Weights of a small transformer language model.
Architecture: LayerNorm before each block, rotary positions, biases, untied embeddings, attention and MLP in parallel.
Training: a variant of Adam for these matrices, 97M tokens.
Each number is 128 + 32 x the weight over its row's rms, rounded and kept within 0 to 255. Layers, rows and columns count from 0. The size above them is the row's rms in percent of the matrix's.

# layer 8 MLP down (transposed), 384x96, rms 0.0968, rows 232-267, columns 0-95
size [ 89 105  95  88  92  90 107 110  90  84 110  94  98  90 105 103 106  94  98  91 119 100  80  95  90  91 100 115  95  81  88  89  99 100  90  90]
[[141 110 156 110 104 120 106 179 107 105 107 111 117  95 105  61 136 156 144 136 214 153 141 159 119 123 125 117 104 111 128 115 108 111 169 142 145 134 158 149  88 152 130 147 143 134 102 128  87 163 140 124 118  82 194 173 121 167  86 123 113 156 133  73 193 109 109 169  86 142 196 119 140 195 132 140 107 141 169  75 122 140 116 172 144 213  90 124 120  89 112 124  88  84  49  96]
 [133 154 159 154 139 131 244 158  89 206 113 115 136 137 140 105 130  75 137 109 115 113 155 165  96 206 132 147 123 107  98  88 102 135 158 114 156 135  99 104  97 155 153 164  86 133 138 140 133 178 134 158 164 126 105 122 115 153 146 144 111  89 123 139  66 128 107  98 140 103 128 105  72 174 164 120 128  97 139  94  74 121  79  98  60 154 172 133 121 166  99 117 102 111 203 131]
 [116 135 165 123 142  72 169 119  80  81 192  76 117 131 126  93 110 132 150 184 159 114 128 114 108 137 179 126 155 103 112 105 183  54 147 179 130  75 172 153  64 172 116 100 139 133 154 141  90 210  90 174 149  89  83 130 108 101 176 129 141 152 136  71 149 132 117  80 129 139 111 137 149 105 156 114  90 119 183  97 113 116 113 155 188 140 105 119 107 110 133 111 133 165 145  90]
 [102 150 129 169 132  86  97 185 121 108 178 127  95 148 132 139  90 105  94 124 117 155 134 125 158  97  90 144 120 137 188  91 160  72 165 123 147 116 118 102  53 132 151 143  97 172 140 161 140 191 160 112 119 168 133 142 130 133  70  75 120 123  68 125 182  89  98 138  82 153  72 169  97  74 119 117 139  98 173 183  37 133 155 122 171 154 122 129 121 142 160 152 126 147 157 124]
 [ 86 152 122 118 102 116 127 214 142  61 154 161 123 124 123 114  49 133 160 177 157 136 106 141  94 141 144  89 124 187 132 175 117 180 125 131  76 130 160 101 115 120 149  54 121  89 157 140 148 129 121 172  93 123 102 139 115 114  66 138 158 129 156 133 136 108 166  91 191 186  94  68 127 152 179 143  98 120 118  81  91  84 102 149 111 184 118 163 112 149 143 147 116 118  97 104]
 [145 138 118 122 107 110 119 108 137 130 134 177  99  70 129 166 182  47 123 132 132 154  66 149 178  96 141  90  45 141  76 135 123  84 143  97 100 125 141 132 114 145 161 112 107 174 107 141 140 141 145 161 182 117  89 125  73 130 142 150 157 143 133  92 122  89 175 166 113 141 196 108 107 172  95 152 164  91 120 185 113 119 117 117 135 139 123 171 152  71 152 110 153  58 153 187]
 [175  88 131 100 215 138 106 171 115  90 111 153 151 206 105  80 125  72 106 107 126 188 135 144  79  95 117 156 119  98 139  94 120 188 159 139 123 156 113 105 160  91 136  59 117 126 146 111 110  77 118 149  98 140 141 133 132  72 144 149 153 126 161 145 113 145 163 127 124 105 121 164 113  64 133 160 178 136 123  59  90 127 157 145 199 142 148 159 111 132 104  96 106 158 177  94]
 [224  99 173  95 165 155  97 117 104 107 123 156  84 113 145 166 152 123 119 121  86 143 154  82  82 160  83 182 194  75 124  99  91 167  63 131  95 143 118 118 120 139 104 110 130 150  81 118  97 141 110 137 136 116 151 188 128  93 206 107 140 119  98 136 121 104 185 137 166 165 119 110 106  95 160 100 200 113 146 147  59 154 148 129 114 151  81 110 123 124 163 130 116 132 133 145]
 [137 155 106 122 130  93 124 107 179 134 138 108 112 141  96 113 130 110 134 179 101  85  72 124  86  96 162  96 134 113  80 101  70 166 184  67 175 109 170 122  72 145 100 157 145 126 159 125 173 206 132  67 148  91 129 125 130 138 122 188 136 106 114 111 156  94 130  91 152 102  57  84 174 104 161 153 143 109 136 163 157 125 116 200 116 115 133 143 136 157 104 170 122 190 163 139]
 [ 67 205 128 143 127 136 111 134  86 129 107 138  77  42 123 178 117 150  98 132 116 102  71 166  49 139 141 105 137 135 159 113 160 161 175 160 160 172 162 105 106 114 113 160 167 137 104 109 159 160 158 179 144 131 133 120 130 110 123 115  71 152 134 161 152 132  93 114 175 127 110 139 140 121 145 158 140 110 164  50  56  98 130 152  74  85 108 145 161 135 141 182 154 149 143 106]
 [ 98 105 138 205 115 165 124 120 133 133 113 116 114 114 199 117 140  71 103 147 108 119 174  91  61 125  85 139 172 132 120 153 130 126  70 123 161 142 138 156 115 136 115  93 142  71 142 133 113 157  97 140 147 133 114 146 189 183 162 140 134  86 104 175 127 175 154  99 124 198 102 131  49 101 137  98 165  98 103 139  87 165 162  91  92 152 120  64 146 165 127  86  99 168  93 148]
 [206 103 135  75 129 141  86 113 135 132 126 159 131  89 169 112 146  66 199  84  87 125 127 134 116 122 120  83 196 197  97 164 116 165  79 167  93 187 154 163 170  90  97 151  97  98  90 139 127 119 121 134 177 143 144  80 153 140 114 147 105 134 162 124  99 108 157 160 137 120 134  98 136  82 113  97  94 102 137 146 162 136 122 162 170 112 161  76 155 157 105  81 148  68 105 133]
 [141 117  91 145 139 100 161 106 109 163 124  93 142  82 120 187 126  92 114 156 125  66 139 126 134 139 117 188 172 172 102 196 115  55 119 141  96 123  91 131 175 159 128 140  89 159 137 123 109  94 169  71 101 191 161  75 132 141 126 162 160 106 105 183 150 116 144  87 106 139 157  70  97 142 107 134 171 102 157 159  88 151 122  94 165 144 137 102 107 198  69 131 112  82 124 114]
 [ 99 159 102 166  92  79 163 109 158 127 122 103 184 116 114  95 109 122 132 157 147 107  80 136 110  95  94 117 183 170 137  65  77 137 138 108 134 108 189 199 182 118  99 159 167  87 145 157 138 139  91 125 152 105 130 123 177 136 116 194  92 160 102 105 138  95 100 172 108 128 140  98 173 138 152 102 189  88 151 132 152 124 165 158 110 143  96 123 101 112 172  60 140 150  71  87]
 [ 78 170 162 152  85  91 109 134 218 129 135  94  90  99 139  88 138 183  77 150 172 148  90 154 124 118 158 142 116  82 103 200 166  91 131 188 134 137 119 188  64 139 124 143 145  90 138 138 147 155 136 188 126 112 105 139  81 165 159  99 109  80 113 130 136 148 100 127 156  95 152  90 109 122 135 160 149 105 139 120  97  86 185 122 132 156 105 100 161  66  69 151 124 123 123 113]
 [ 64 106 101 144  94 138 122 193  71 141 192 130  74 125  91  69 122 167 115 135 116 106 157 172  71 158  96 107  59  67 168 130 173 151 101 110 204 141 122 142 117 123 121 107  88 119 137 153 102 132 157 149 122 150 119 114 147 144  80 157  93 161 159 171 139 102 149 128 153 110  75 130 117 159  99 163 125 143 134 217 130 106 133 110 119 125 104 136 175 159 175 155  96 138 124 167]
 [154  95 102 176  64 162 157 141 116 142 136 116 129 179 114 158  96  61 155 157 121 161 103 126 107  95 146 129 171 133 137 124 169 115 143 134 109 138 115 155 202 131 179 173 183 121  81 114 115 157 121  54 138 122 102 140 124  66 128 107  77  61 166 113 121 165  76 125 107 100 114 122 134 177 159 188 151 143 124  80 145 133  90 107 162 177 148 149  91 104 155 123 133 111  54 135]
 [121 155 156 155 208  80 189 120 143 149 100 126  60 125  94 156 168 117 177 112  95 124  69 169 119  90  96 161 102 109 122 107 135  85 159 141 159 122 122 119 131 176 108 180  99  79 136 155  97 203 138 144  89 152 156 151 145 137 179 103 133 141 189 169 137  92 100 108 105 135 116  72 103 137 168 114 117 161 148 152  95 113  90  90  70 149 130 112 146 156  59 141 118 102 109 115]
 [162 126 106 152 159 100 144  88 131 118  85 121 135  79 136 153 121 142 109 111 161 159 118 143 162 143 100 133 105 115 119  73 121 194 166 136 152  74 191 110 113 176 178 123 131 110  60 114 144  77  81 113 145 123 149 130 127 156  99 119 179  80 139 142  92 126 161 184 127 125 184 156  93 177 145 155 180 145 132  83 148 134  75 172 112 126  76 147  97 122 156 194  86  81  68 122]
 [178 119  85 110 157 165 144 133 137  86 121 111 141 174  63 134 119 133  88 129 160 237 146 122 105 169 160 157  79 115 131 157 168 188 166 150 161 141  90 167 145 170 114 107 106 105  78 107  96 130  59  73 141  98 132 148 143 144 124 119 109 138 122 103 131 131 158 126  91  86 160  81 124 101 132 201  85  55 142 123  91 112 107 127 145  94 101 142 121 120 160 168 118 153 132 163]
 [137  48 181  96  96 150 117 122 158  64 125 148 117 102 109 106 122  88 148 162 118 175 125  73 177 152 122 157 172 147  94  85 137 104 112 106 189 154 131  84 137 104 106 153 129 137 106 204 112 213  98 158 124 123 131 143 122 108 135 143 143 178 124 110  98 102 178 105 131  92 163  95 126 105  90 104 111 124 137 171  89 107 154 130 190 160 179 130 145 143  86  80 107 101 182 104]
 [149 124 132 178  89 164 146 134 129 137  62 119 102 123 177 119 114 150  94 160 102 114 106 120 134 146 132 127 222 156 145 137 172  71 124 142  97 114 133 182 149 113 150 143 114 128  93 131 174 144 118 158 146 154 107 100 150 156 203 128 100 156 145 112 100 165 105 162 115  99 121  94  91  89 101 161 158 159 121  54 102 143 102 116 147 100 102 134 145 123 104 140 160  57 136   9]
 [142 173 145 139 121 136  85 152  94 142 110  83 130 112 120 170  94 134  77 185 176 135  88 125 135 124 104 103 169 114 107 111 225  62 101 162 170 133 162 111  99 123 151 109 134 167 117 156 135 151 127 142  56 136 107 119 146 178 112  80 158 121 161  87 150 122 118  83 133 164  86 159  73 134 112 106 123 218 108 109 116 119 134 133 189 169 134  97  70 115  99 126  85 159 110 115]
 [ 96 122 202 131 106 165 145  79 137 123 123 171 103 135 148  69 137 109 160  76  94  54 115 109 124 156 153 169 212 135 160 130 114 162 198 134 103 207 115 157 128 129 154  96 136 117 111 154 117 116 127 158 121  86 123 152 134  80 118 110 109 136 122 144 117 186 103 112  95 143 158 142 136 114 177  95 167 125 146 153 132 117 117 164 122 185 116 105 112  92  27  96 126 116  96  89]
 [131 157 103 128 155 106 209  96 105 102 117 122  60 169 105 110 140  49  66 156 157 124 115 137 116 119 148 104 137 140  35 146 117 175 121 111 122 172 116 150 109  99 136 171 162 109 105 149 111 131 198 128  99 133 141 160 141 171 133  69 101 116 109 154 150 120 132 115 175 128 142 178 143  86 199 153 121 140 100 127 136 190 118 144 117 151 125 113  65  79 143 119 178  96 145  86]
 [186 121  98 165 116 126  89 139 166  95 109 170 130 114 134 139 125  91 167 134 148 108  47  68 175 120 135 185 145  91 135  94 219 147  82 133 107 111 166 164 111 117 170 165  91  90  89 141 125 132 141 152  68 127 138  69 141 173 128  82 136 134 142  75 130 141 170 151 123 153 117 149 127 105  87 157 113 170  89 120 122 104  83 165 179 123 135 139 118 111 166 146  94 154 145  60]
 [145 116 140  93 221  86 156 161 100 197 100 149 114 160  75 102 124 128 167 142 142  91 174  80  79 140  98 149 119 139 102 132 139 145  91 147 104 120  99  91 155 150 113 167 135  91  98 128  66 137 100 149 127 110 105 148 123  49 153  70 122 122 130 145 178  61 170 133 124 117 121 205 166 127  93 120 188 124 125 127 187 124 138 139 159 126 102 112  85 118 179 108 142 107 150 141]
 [130  73 168 121 171 179 100 148 177 145 173 146  85 153 113 143 137 149 115 141 137  98 152 138  84 188 117 107 143 133 130 144 107 100 203 123 132 171 100 108 126 160 129 120 134 118  90 166  77 121 155 114 155 170 156 126  71 170  55 132 128  98 113 190 134 133  90  72 147 108 130 107 124 136 158 115 159 154 137  81 125  60 140 102 148 139  62 113  67  62 181 113 116 159 143 108]
 [191  62 145  87 131  85  97  74 136 136 127 121 113 128 169 190 159 151 135 155 112  90 103  64 146  62 115 118 144  99 178 134 114 149 167 129 145 148 157 129 151 138 167 127 119 136  61 141 132 158 147 126 133 143 147 148 111 150 151 189 143 149  76 179 171 139 153 123 105 106 114 154  45 134 120 110 106  74 168 128 126 127  74  62 157  82 132 124 111 188 162 100 159 123 125  94]
 [ 98 179 104 110 155  99 131 127  93  76 157 111  94 110 151  91 169 112  86 116 160 182  77 164 161 146  98 107 160 152 129 100 198  43 144 144 103  87 160 119 117 143 138 110 100 177 136 113 101 169 138 121 111 114  89  94 128 165 112 145 123  89 112 107 125 158 127 139  96 124 168 129 110 131 163  86  78 130 148 155  52 114 133 152 138 159 190 138  61 152 183 146 121 121 203 146]
 [139 148  88 148 136 150 146 106 152 118 125 143  92 138 145 166 164  98 177 167 127  87 195  82 136 118  82 108 132 133 100  95 134 130  72 151  74 203 114 175 159 187 105 183 143 131 115 101 160 136  76  51 126 131 150 127 147  72 109 191  98 158 112 159 123 129 158  90 129 118 114 106 162 125  87 107 155 112 104 121 163 130  70 168 112 129 148 137 175 167 124 117 110 154  51  99]
 [166  77 192 100  94 142 111 131 199 127 156 109 134 180 123 111 140 137 124 141  86 126 119 103 146 146  88 162 103 123  70 130 215 118  95 147 102 171 132 111 120 126 151 132 153 105  80 126  63 137 146  76 156  74 106 120  97 148 115 104 133  99 136 124  87 142 117 156 126 104 203 159 114 139 121 130 142 140  40 101 130 180 152 130 135 134 150 138 181 181 120 159 108 166  63 173]
 [140 118 106 139  83 130 147 132 142  84 178 156 171 161 154 146 134 120 137 136 104 177 145 150 108 126 179 140 118 213 112 114 146 137 153  99 128  86 160 139 106 172 137  97 113 121 214 139 124 105 118 109 126 156  97  68  88 133 153 107  64 102 107 110  86  89 138 116 126 133 140  80 149 147 167  96  41 134 121 126 120 146  74 114 164 102 163  94 178 141  57 126 196 104 163 160]
 [144 115 137  97 112 168 115 155 173 143 173 100 153 152 154  87  77 146  92 118 163 144 176 148 128 112 136 112 104 113 136  92 144  86 144 123 143 182 127  93 152 105 126 136 124 112 113 135 113 167 158  36 118 157 149 140 159 109 146 134 105 137 212  95 136 103 159 127 108 151  82  80 113  75 219 170  50 107 122 147  99 146 141  90 120 174 148 108 149 167 103 136 182 106 124  64]
 [ 89 110 102  99 106 175 114 143 162  93 197  94 140 119 153 119 137 133 145 138 131 122 166 103 165 119 183 200 127 132  99 125 104 151 143  99 184 113 168 179 133  87 116 117 126  89 147 110 109 137 164 111 116 123 135  95 104  67 111 148 135 143 136 129 136 102 187 193  73 130 107 153  79  92  89 194 154 128 127 202 115 141  51 162 112  90 121  89  99 113  83  96 151 184 119 130]
 [128 105 165 141 171 117 125  98  94 166 121 101 126 144 124 125 170  85 117 122  53 126 121 113 143 122 120 154  51 110  98 164 127 208 183 107 134 135 182 120  79 118 103 173  99  97 142 133 115 118  92 135 194 176 152 129 182 132 132 183 131 134 111 152 146  79 130 138 114  96 149 114  89 146  94 110 129  77 105  64 118 128 125 230 126  83 153 162 157 148 118 109 131 117 163  82]]
# layer 8 MLP up, 384x96, rms 0.118, rows 233-268, columns 0-95
size [104  97  87  97  92 104 109  90  93 114  91  96  95 109 110 101  95  96 100 110 102  80  99  96  98 106 117 100  79  94  97  97 102  92  90 108]
[[112 132 134  78  90 115  95 133 150 166 124 235 155  58 151  96 130 100 160  83 155  95 108 170 149 111 123 135 192 117 133 116 143 153 137 132  67  61 118 133 163 135 102 162 144 157 129 159 113 117 146  75 107 124  95 166 208 112 126 114  96 129 152 105 129  96  87  79 153 154 160 140 118 155 124 157 127 158 118 172 148  91 153 104 158  96 148 128 142  65 107  94 148 193 151 101]
 [ 81 107  77 103  91 115 125  98 130 151 135 237 153 155  76 116 163 162 180  47 137  99 136 120 111 114 181 167 147 143 126 103 121 140 123 142 159 138 156 148 178 155 122 145 118 150  86 103 126  80 171 128 129  72 144  71  93 125 167 111 101 200 148 118 118  73 146 161 164 103 161  98 166 101  61 126 117 127 101 133 133 109 146  76 167 131 146 128 147 119 112  98 101 124 160 152]
 [108  92 110 120  93 190 162  84 184 155  91 141 156  84 115 103 173 173 184 129 157  84 175 130 133 185 141 107 141 181  83 209 108  95 123 100  86 140 136 124 157 135  99 107 138 118 124  71 103  97 148 133 133 125 126  89 158 128 174 190  91 141 144 115 146 134 141 154 168 137 121  90 164 113 113 115 117 153 140 115 187 136  99 105 131 114 156 143 145  93  87 101 137  29  85 128]
 [120 157  91 122 172 132 101 127 104 167  76  82 121  92  81 146 130 139 132  96 166 141  67  93 164 166 102 119 130 104 125 120 162 128 140 148 134  68  88  96 142 118  94  92 159 160 148 131 184 177 184 144 120 125 120 149 166 173 128  96  98 172 147  99  74  99  33 164 124 126 118 179 189 135  74 107 100 140  73 120 151 147 143 127 162 165 160 160 160  86 174 117 140 134 113 101]
 [118 106 128 149  89 117 136 138 162 129  77 159  82  97 193 166 112 159 171 127 162 116 119 105 149 118 107  86 124  44 158 141 149  70 151 131 118 101 151  97 100 105 132 116 114 157 173 130 169 137 132 188 170 152 109 122 172 148 121  90 130  93 154 180 143 163  93 101 134 169 161 110 125 175 101  97 172 179 172 182 114 111 108 118 161 109  83 200  69  68 113 147  98 114 138 124]
 [144 118  93 116 162 158 112 194 152 163 134 157  75  92 169  99  83 122 154 188 139 133  89 128 142 147 151 139 174  85 137 103 129 131 103 170  82  76 145  80  92 114  60 153 134 155 146  67 120 172 112  87  92 159  92  55  98  77 147 102 104 101 126 111 138 138 160  85 146 150 132 116 113 106 164 102 186 180 107 115 126 137 164 125 115 157 100 192  81 125 104 126 115 169 156 136]
 [ 99  83 124 141 152 104 128  97 108 106  63 127  82 165 116 112 182 144 136 140  93 138 142 169 110 135  74 149 103 168 137 211 156  84 124 100 124 132 115 144 149  82 124  74 133 143  89  97  95 177 121 101 116  81 103 196 168 104 143 108 123  91 186 106 115 154   4 103 133 155 141 115 163 152 137 114 152 143 124 177 159 136 177 101  99 160 139 119 129 131 117 127 128 145 179 125]
 [138  54 133 142 178 147 116 171 148  96 169 152  75 117 197  91 167 148 130 102  61 110 176 116 150 135 112 106 112  96 137 105 120 113 149 139  32 106 137 126 121 104 115 144 177 170 139  83 150 146  89 129 131 112 111 142 101 141 180 126 207 107 130 140  54 139 162 148 138 147 141  97 169 123 112 125 122 120 110 120 167 153 163  58 144 169 132 107 102  90 150 112 119  62 149 100]
 [141 107 133  88 151 141 117 112 160 140 167 198 146 124  50 173 141 184  99  60 148 151 173 133 123  83 172 152 121 120 105 151 131 140 137 127 130 162 161 134 108 100  84  84 100 168  99  70 143 121  67  91  57 129 106 123  95 140 190 135 119 146 163 113  92 135 119  65 154 136 167  93 152 108 161 125 102 156 108  86 194  98  98 124 143 103 113 164 102  88 112 119 175 157 121 148]
 [133 124 107 149 101 107 184 101 168 155 152 111 142  79 135 110 105 117  99  72 136  76  78 139 145  81 121 139 156 156 118 151 159 119 114  63 100 119  89 147 160 114 120 123 123 155  86 137 190 136  31  99 114 130 172 134 146  88 152  97 144 130 140 150  34 150 158  88 145  99 115 114 154 192 122  99 182 155 100  93  95 117 120 132 164 210 117 117  97 138 127 146  99 120 168 147]
 [106 132 170  66 160 184 129 113 124 173 144 143  78 160  91 137 126 103 115 139 218 130 108 180 189 113  65 127 151 123 170  83 131  93 100 163 131 146 111 138 113 139 119  72 209 181 109 175 135 136 107 146  92  98 137 127 107 180 131 108 122 140 113 102 124  72  73 132 130 132 183 125 179 110  89  83 115 122 126 132  92 177 125 126 124 112 151 116 106 110 190  76 149 126 140 114]
 [134 149 205 138 108 168 113 193  99 173  81 167 128 171 106  99 124 105 108  80 136 131 102 176 122 123 125 122 145  45 130  82 135 116 107 152  88 125 134 122 100 137 121 138 167 143 160 129 136 107 115 155 128 141  87 110 113 127 126 122 140 151 169 101 147  64 179 190 138 199 136 209  99 127 152 136 122 117 168 122 128 107 179 128 105  92  53 110 125 123 119  82 109  60 123 177]
 [123 126 150 165 149 108  59 174  97 164 104  59 136 139  31 188 142 144  86  62 139 140 123 168 121 127  76 126 138  86 101 122 132  98 103 100 134 152 123 134 147 117 147 110 122 110 115  67 138 149  65 160 160 147  75 123 130 140 205  55 154 122 133 122 117 209 128 124 136 155 114 126 135 139  95 113 116 134 108 160 121 135 145  82 187 145 128 108 143  99 106 124 166 130 183 122]
 [122 107 202 144 149 148 124  86 154  98 149 104  90  74 131 139 120 159 136 102 106 117 135 111 136 121  99 146 173  67 198 128 179 102 104 144 117 114 107 116 112 119 137  87 214 187 153 107 106 184 195 163  89 132 138  76 159  56 105  96 105 144 179 149 132 125 140 106 132 102 110 130 143 161 148 106 141 113  87 123 122 171 105 102 113 151 137 192 107 115 137 114 169  59 174 107]
 [149 161 105 120 164 153 153  82  98 116 144 136 175 140 129 132 134  93 143 127 131 142  39  84 143  70 136 156 185 132 105  72 135 137  99 109 128  63 140 105  92 165 119 169 184 129 129 152 153 176  70 130 138 142  96  94 130  50 197 100 174 166 175 111 116  86 144 139 151 141 150 175 119 136 143  84  88 156  97 106 122 152 138 130 200 140  89 158 102 140 107 150 138 114 126  86]
 [115 116 150 110 206 151 105 128 127  98 168 210 158  88 132 172  95 159  44 132 151 132  67 113 147  73 141 147 171 168 184 113 117 126  94 130 146  97 143 136 163 128 146  85  84 125 100 138 136 158 147 163 119 126 142 100 100 123 127  96 160 147 114 108 150  77  94  98 188 145 149 130 114 116  51 138 146 127 155 179 140 108  63 162 119 189 135 130  90 114 155 133 129  65 134 121]
 [118 138  64 160 151 126 165 162  77 114 111 142 203  55 152  82 104 129 143  85 201 102 155 137 104  96 141 201 115 107 145 125 115 151 126 130 191 125  98 149 122 119 119  99 129 166 142 195 110 132 140 172 121 111 137 137 130 146 144 117 123  96 107  27 128 101 145 135 124 119 100 102 158  73 126  54  93 123 155 142 128 166 140 129  99 138  86 156  94  98 157 136 141 157 134 189]
 [100 141  63 140 102 148 156 102 139 141  87  96 207 122 128 105 157 125 135 126 111  84 163 153 137 121  94 134  93 157 186 160 112 105 103  98 171 158  69 124 144 100 111  88 122  88 114 169 155 106 159 138 190  83 125 116 170 138 159  95  95 177 148 133 129 117 179  77 183 149  92 133 110 167 116  67 126 144  84 183 106 130 101 116 176 162 168 115 122  79 118 144 167  90 156 179]
 [129 127 177 171 136 157 142 129 146  93 140 179 146  75 138 107  96 129 157 133  83 149 126 179 133 116 181 128 147 188 176 120 173 102 117 158 102 162  66 143 126  60  93 109 138 130 111 101 137 111 162 121 141  57 125  41 161  80 126  97 117 175 114 125 124  54 122 107 150 161 124 126 102 115 128 108  99 151 139  87 186 160 106  46 105 114 117 161 121 108 110 121 101 181 153 139]
 [127 103 107 166  64 163 102 215 137 126 104 140  97  88 113 192 147 145 156 172 181 140  89 163 131 131 120 117 164  28 172 141 127  96  92 120 152  75 114 153 143 147 141 103 150 134 102 136 138 123 144 119 113 118  94 126 164 157 181 161 162 136 134 128  61  76  92  86 117 172 166 117 124  94 128 133 153 126 116  92 143 159 137 146 134 131  66  98 118 160 131  63 185 157 134 143]
 [125 114 149 127 130 208 153  95 143 158 117 166 198 172  79 105 112 185 145  87 134 156 156 141 154  59  89  93 114 205 150 153 146 126 125 130 142 145  65 130 157 113 124 106  51 135 176 100  86 104  82 117 142 123 108 115 132 151 132 116 128 155  83  74 164 137 158 167 148  90 128  95 198 143 122 141 138  96 135 122 130 135  95  91 144 158 105 153  94 122 122 100 112 176 103 192]
 [100  93 106  75 110 130 119 116 122 164  76 140 179 206 137 111 102 151 172  94  74 139 124 109 137 124 150 154  92 209 140 129 124 156 119  85  93 162 122 122 148 153 121 141 144 102 135 101  90 163  76 135 151  75  88 111  84  85 142 188 124 127 149 117 133 129  56 166 155  83 150  81 212 136 141 116 102  77 102 184 108 131 107 102 105 118 140 154 115 110 169 122  82 160 144 142]
 [130 146 112 151  68 109 130 181 127 189 135 147 142  99 181  60 114 137 150 132  89  87 128 106 159 151 197 130 177 121 143 122 169 109 125 119 100 152 128 132 107 108  80  98  86 184 172  81  36  98 206 150 116 109 141  65 122  95 148 101 177 187 109 137 110 120 168 117 131 157 123 175 113 143 150 121 145  90 134 129 165 101 157 142 148 125  92 154 112 129 133 150 184 100 106 125]
 [140 122  76  91 145 136 143 122 211 123 120 161 141 130 104 174 154 134 142 108 166 137 125 188 142  78 113  89 123  87 116  91 116 103 112 161  78  66 155 118 138  89 122 136 143 126 167 149 105 166 126 123 172 137  47 167 173 118 148 126  84 153 130  75  99 146 134 106 121 149  90 132 119 129 110 115 168 101 165 111 149 167 113  82  96 201 162 112 149 153 141  66  94  68 197 106]
 [ 92  80  73 144 165 191 105 225 147 158 117 146 109 102 118  73 187 161 102 128 153 123 151 144 116 153  94 102  78 131 105 176  98  99 135 114 110 112 124  94 175 142 131 147 111 173 119 138 141 139 154 175  98  71 169 131  66 163 143 125 130 116  84 115 114 136 114  78 138 121 166  89  97 117 113 108  91 123 158 103 113  98 209 119 137 136 123 133 107 134 105 112 107 185 184 187]
 [124 148 121  55  84  70 108 189 134 171  90  71 127 153 108 122 139 109  95 116 153 119 136 118 117 145 129 110 177 172 138 141 168 121 132  75 129  94  69 129 171 118  83 105  95 145 121 103 136  95  71  97 110 111 148 176 118 187 115 131 167 200 162 126  66  87 118 139 135 133 165 179 185 115 169 138 122 126 124 166 158 144 135 119 119 157  81 122 105 164 143 127  80 186 108 179]
 [ 82 116 147 160  95 182 165 184  94 117 157 156 158 185 126 169 197  95 110 113 156  53 114 177 118 115  88 164 170 125 139 208 106 101  92 154 122 130 127 105 195 132 142  91 123 122 140  83 114 154 133 161 139 106 148 141  77 119 137 150 166 185 135 114 114  92 148  77 144 110  91  93 172 142  68 136 101 115 126 103 160 114 134  99 109 133 136 124 132  98 112 163 157 118 157 203]
 [ 97 141  96 117 128 146 139 104 173 133 104 106 161 144 152 113 103 107 217 127 103 124 131  91 142  90 118 162 110 128 130 153 137 129 158 111 128 104  90 101  80  95 161 129 132 177 160 140 129 124  99 111 164 164 121  68 102 131 160 102 177 100 194 144  86 109 144 152 126 150  79  87 164 163 147  72 144 141 145 141 160 118 146 109 108  57 111 155  90  83 163 172 231  56 130 115]
 [134  38 150 110  99 108 115 114 122 160 147  90 135  83 116 148  90 180 159 110 147 165 154 144  97 138 214  93 117 141 145 102 114 156 103 145 167 110 104 123 173 130  84 148 115 105 102 118  85 179  93 143 108 179 122 146 168  35 119 173 152 106 103 104 115 109 127 167 158 187  87 122 142 132 123 156 141 120 113 106 184 181 126 128 120  71 164  99 129 190 114 104 140 178 140 126]
 [162  99 134 134 176 149 172 137 141 116 147  85 148 148 143  93 118 232 129  87 148 107  98  88 128 116 167 184 108 158 145  79 147 125  94 138 132 103 130 150 145  78 112  24 129 122 130 175 127  98 149 159 101 167 134  87 140 100 115  99 137 136 142 126 154  74 163 104 114  92 180 136 175 139  85 129 106 126 102 111 115 170 146  82 193 128 132 130  83  97 180 133 179 106 153  93]
 [126 106 166 111 164 147 137 101 217 117  64 123 149 212  87  90 132 124 141  78 121 159  99 183 155  82 119 153 111 139 168 143 168 123  91 117  72 107 133  86 135 143 109 103 159 158 136 152 138 155  85 129  84 125 135  97  88 128 123 138 183 126 123  96 106  69 135 123 142 123 104 168 141  85 125 172 108 104 143 115 176 133 138 104  92 109 186 145  96 158 146  95 126  72 207  96]
 [131 181  91 110 112 101 134 194  86 169 113 151 190  99 121 115 199 127 100 133 127 150  88  94 138 108  74  96  92 108 131 167 148 104 120 142 108 142 163 129 155  92 151 121 126 126 123 108 161 150 140 198 138 105 180 151 113  62  99  84 130 148 146 134 114 144  75 121 116 126 144 117 120  91  35 102 165 155  99 215 141 108 164 119 130 166 167 102  87 178 169 115 126 117 140 160]
 [ 90 102  90 126 186 134 111 135 134 136  93 170 147 190  97 168 155 114 100  98 187 152 130 114 121  82  95 166 104 171 215 129 153  80 131 140 144 140 127 101 142  73 124 124  90 118 175 136 133 146 149 104  60 111 127 121 130 126 119 112 106  96  75 148 142  96  88  99 142  98 137 147 173 138 135  46  77 140 184 121 160 130  92 110 140 170 173 132 106 113 189 174 116 172 166 112]
 [126  76 156 179  94 106  81 139 102 156  70 150 148 163 114 145 177 131  91  77 115  87 120 130 145 115  95 152 176 148  98 113 135 114 144 166 103 121 133 114 135  75 123 180 101 162  91  74 150 109 115 140 160 105 146  64 107 136 128 168 152 114 135 173 148 125 110 113 152 176 123 153 190 105  69 112  91 166 132 102  98 179 116 146 223 146 120 209 104 144 111 144 109  83 128 113]
 [139 127 144 181 105  95 159  99  78 155  80 113  92 164 129 116  77 149  97  42 184 154  62 151 168 126 101 127 129 166  90 105 152 144 106 124 131 137  74 134 116 100 132 107 160 144 115 105 125 143 140 126 130  63 119  40 127 133 149 133 143 199 132 166  78 110 100 124 143 142 107 166 147 193 169 128 120 144 159 128 118 178 151  45 139 148 115 162 101 143 145 130  82 162 146 137]
 [116 110  71 115 133 143 113 120 132 200  77 144 148 144  80 145 113 107 103  49  78 151 154  89 117  58 154 143 105  94 149 137 182 122 127 139  71  72 121 124 149 141 156  92 163 198 139 141 147 115 111 158  62  89  83 139 166 161  93 131 125 145 147  98 124 156 132 135 143 111 106 150 141 115 134 135 160 130 133 108 136 172 118 149 142 232 131 128 110 155  92  61 168 157 163 128]]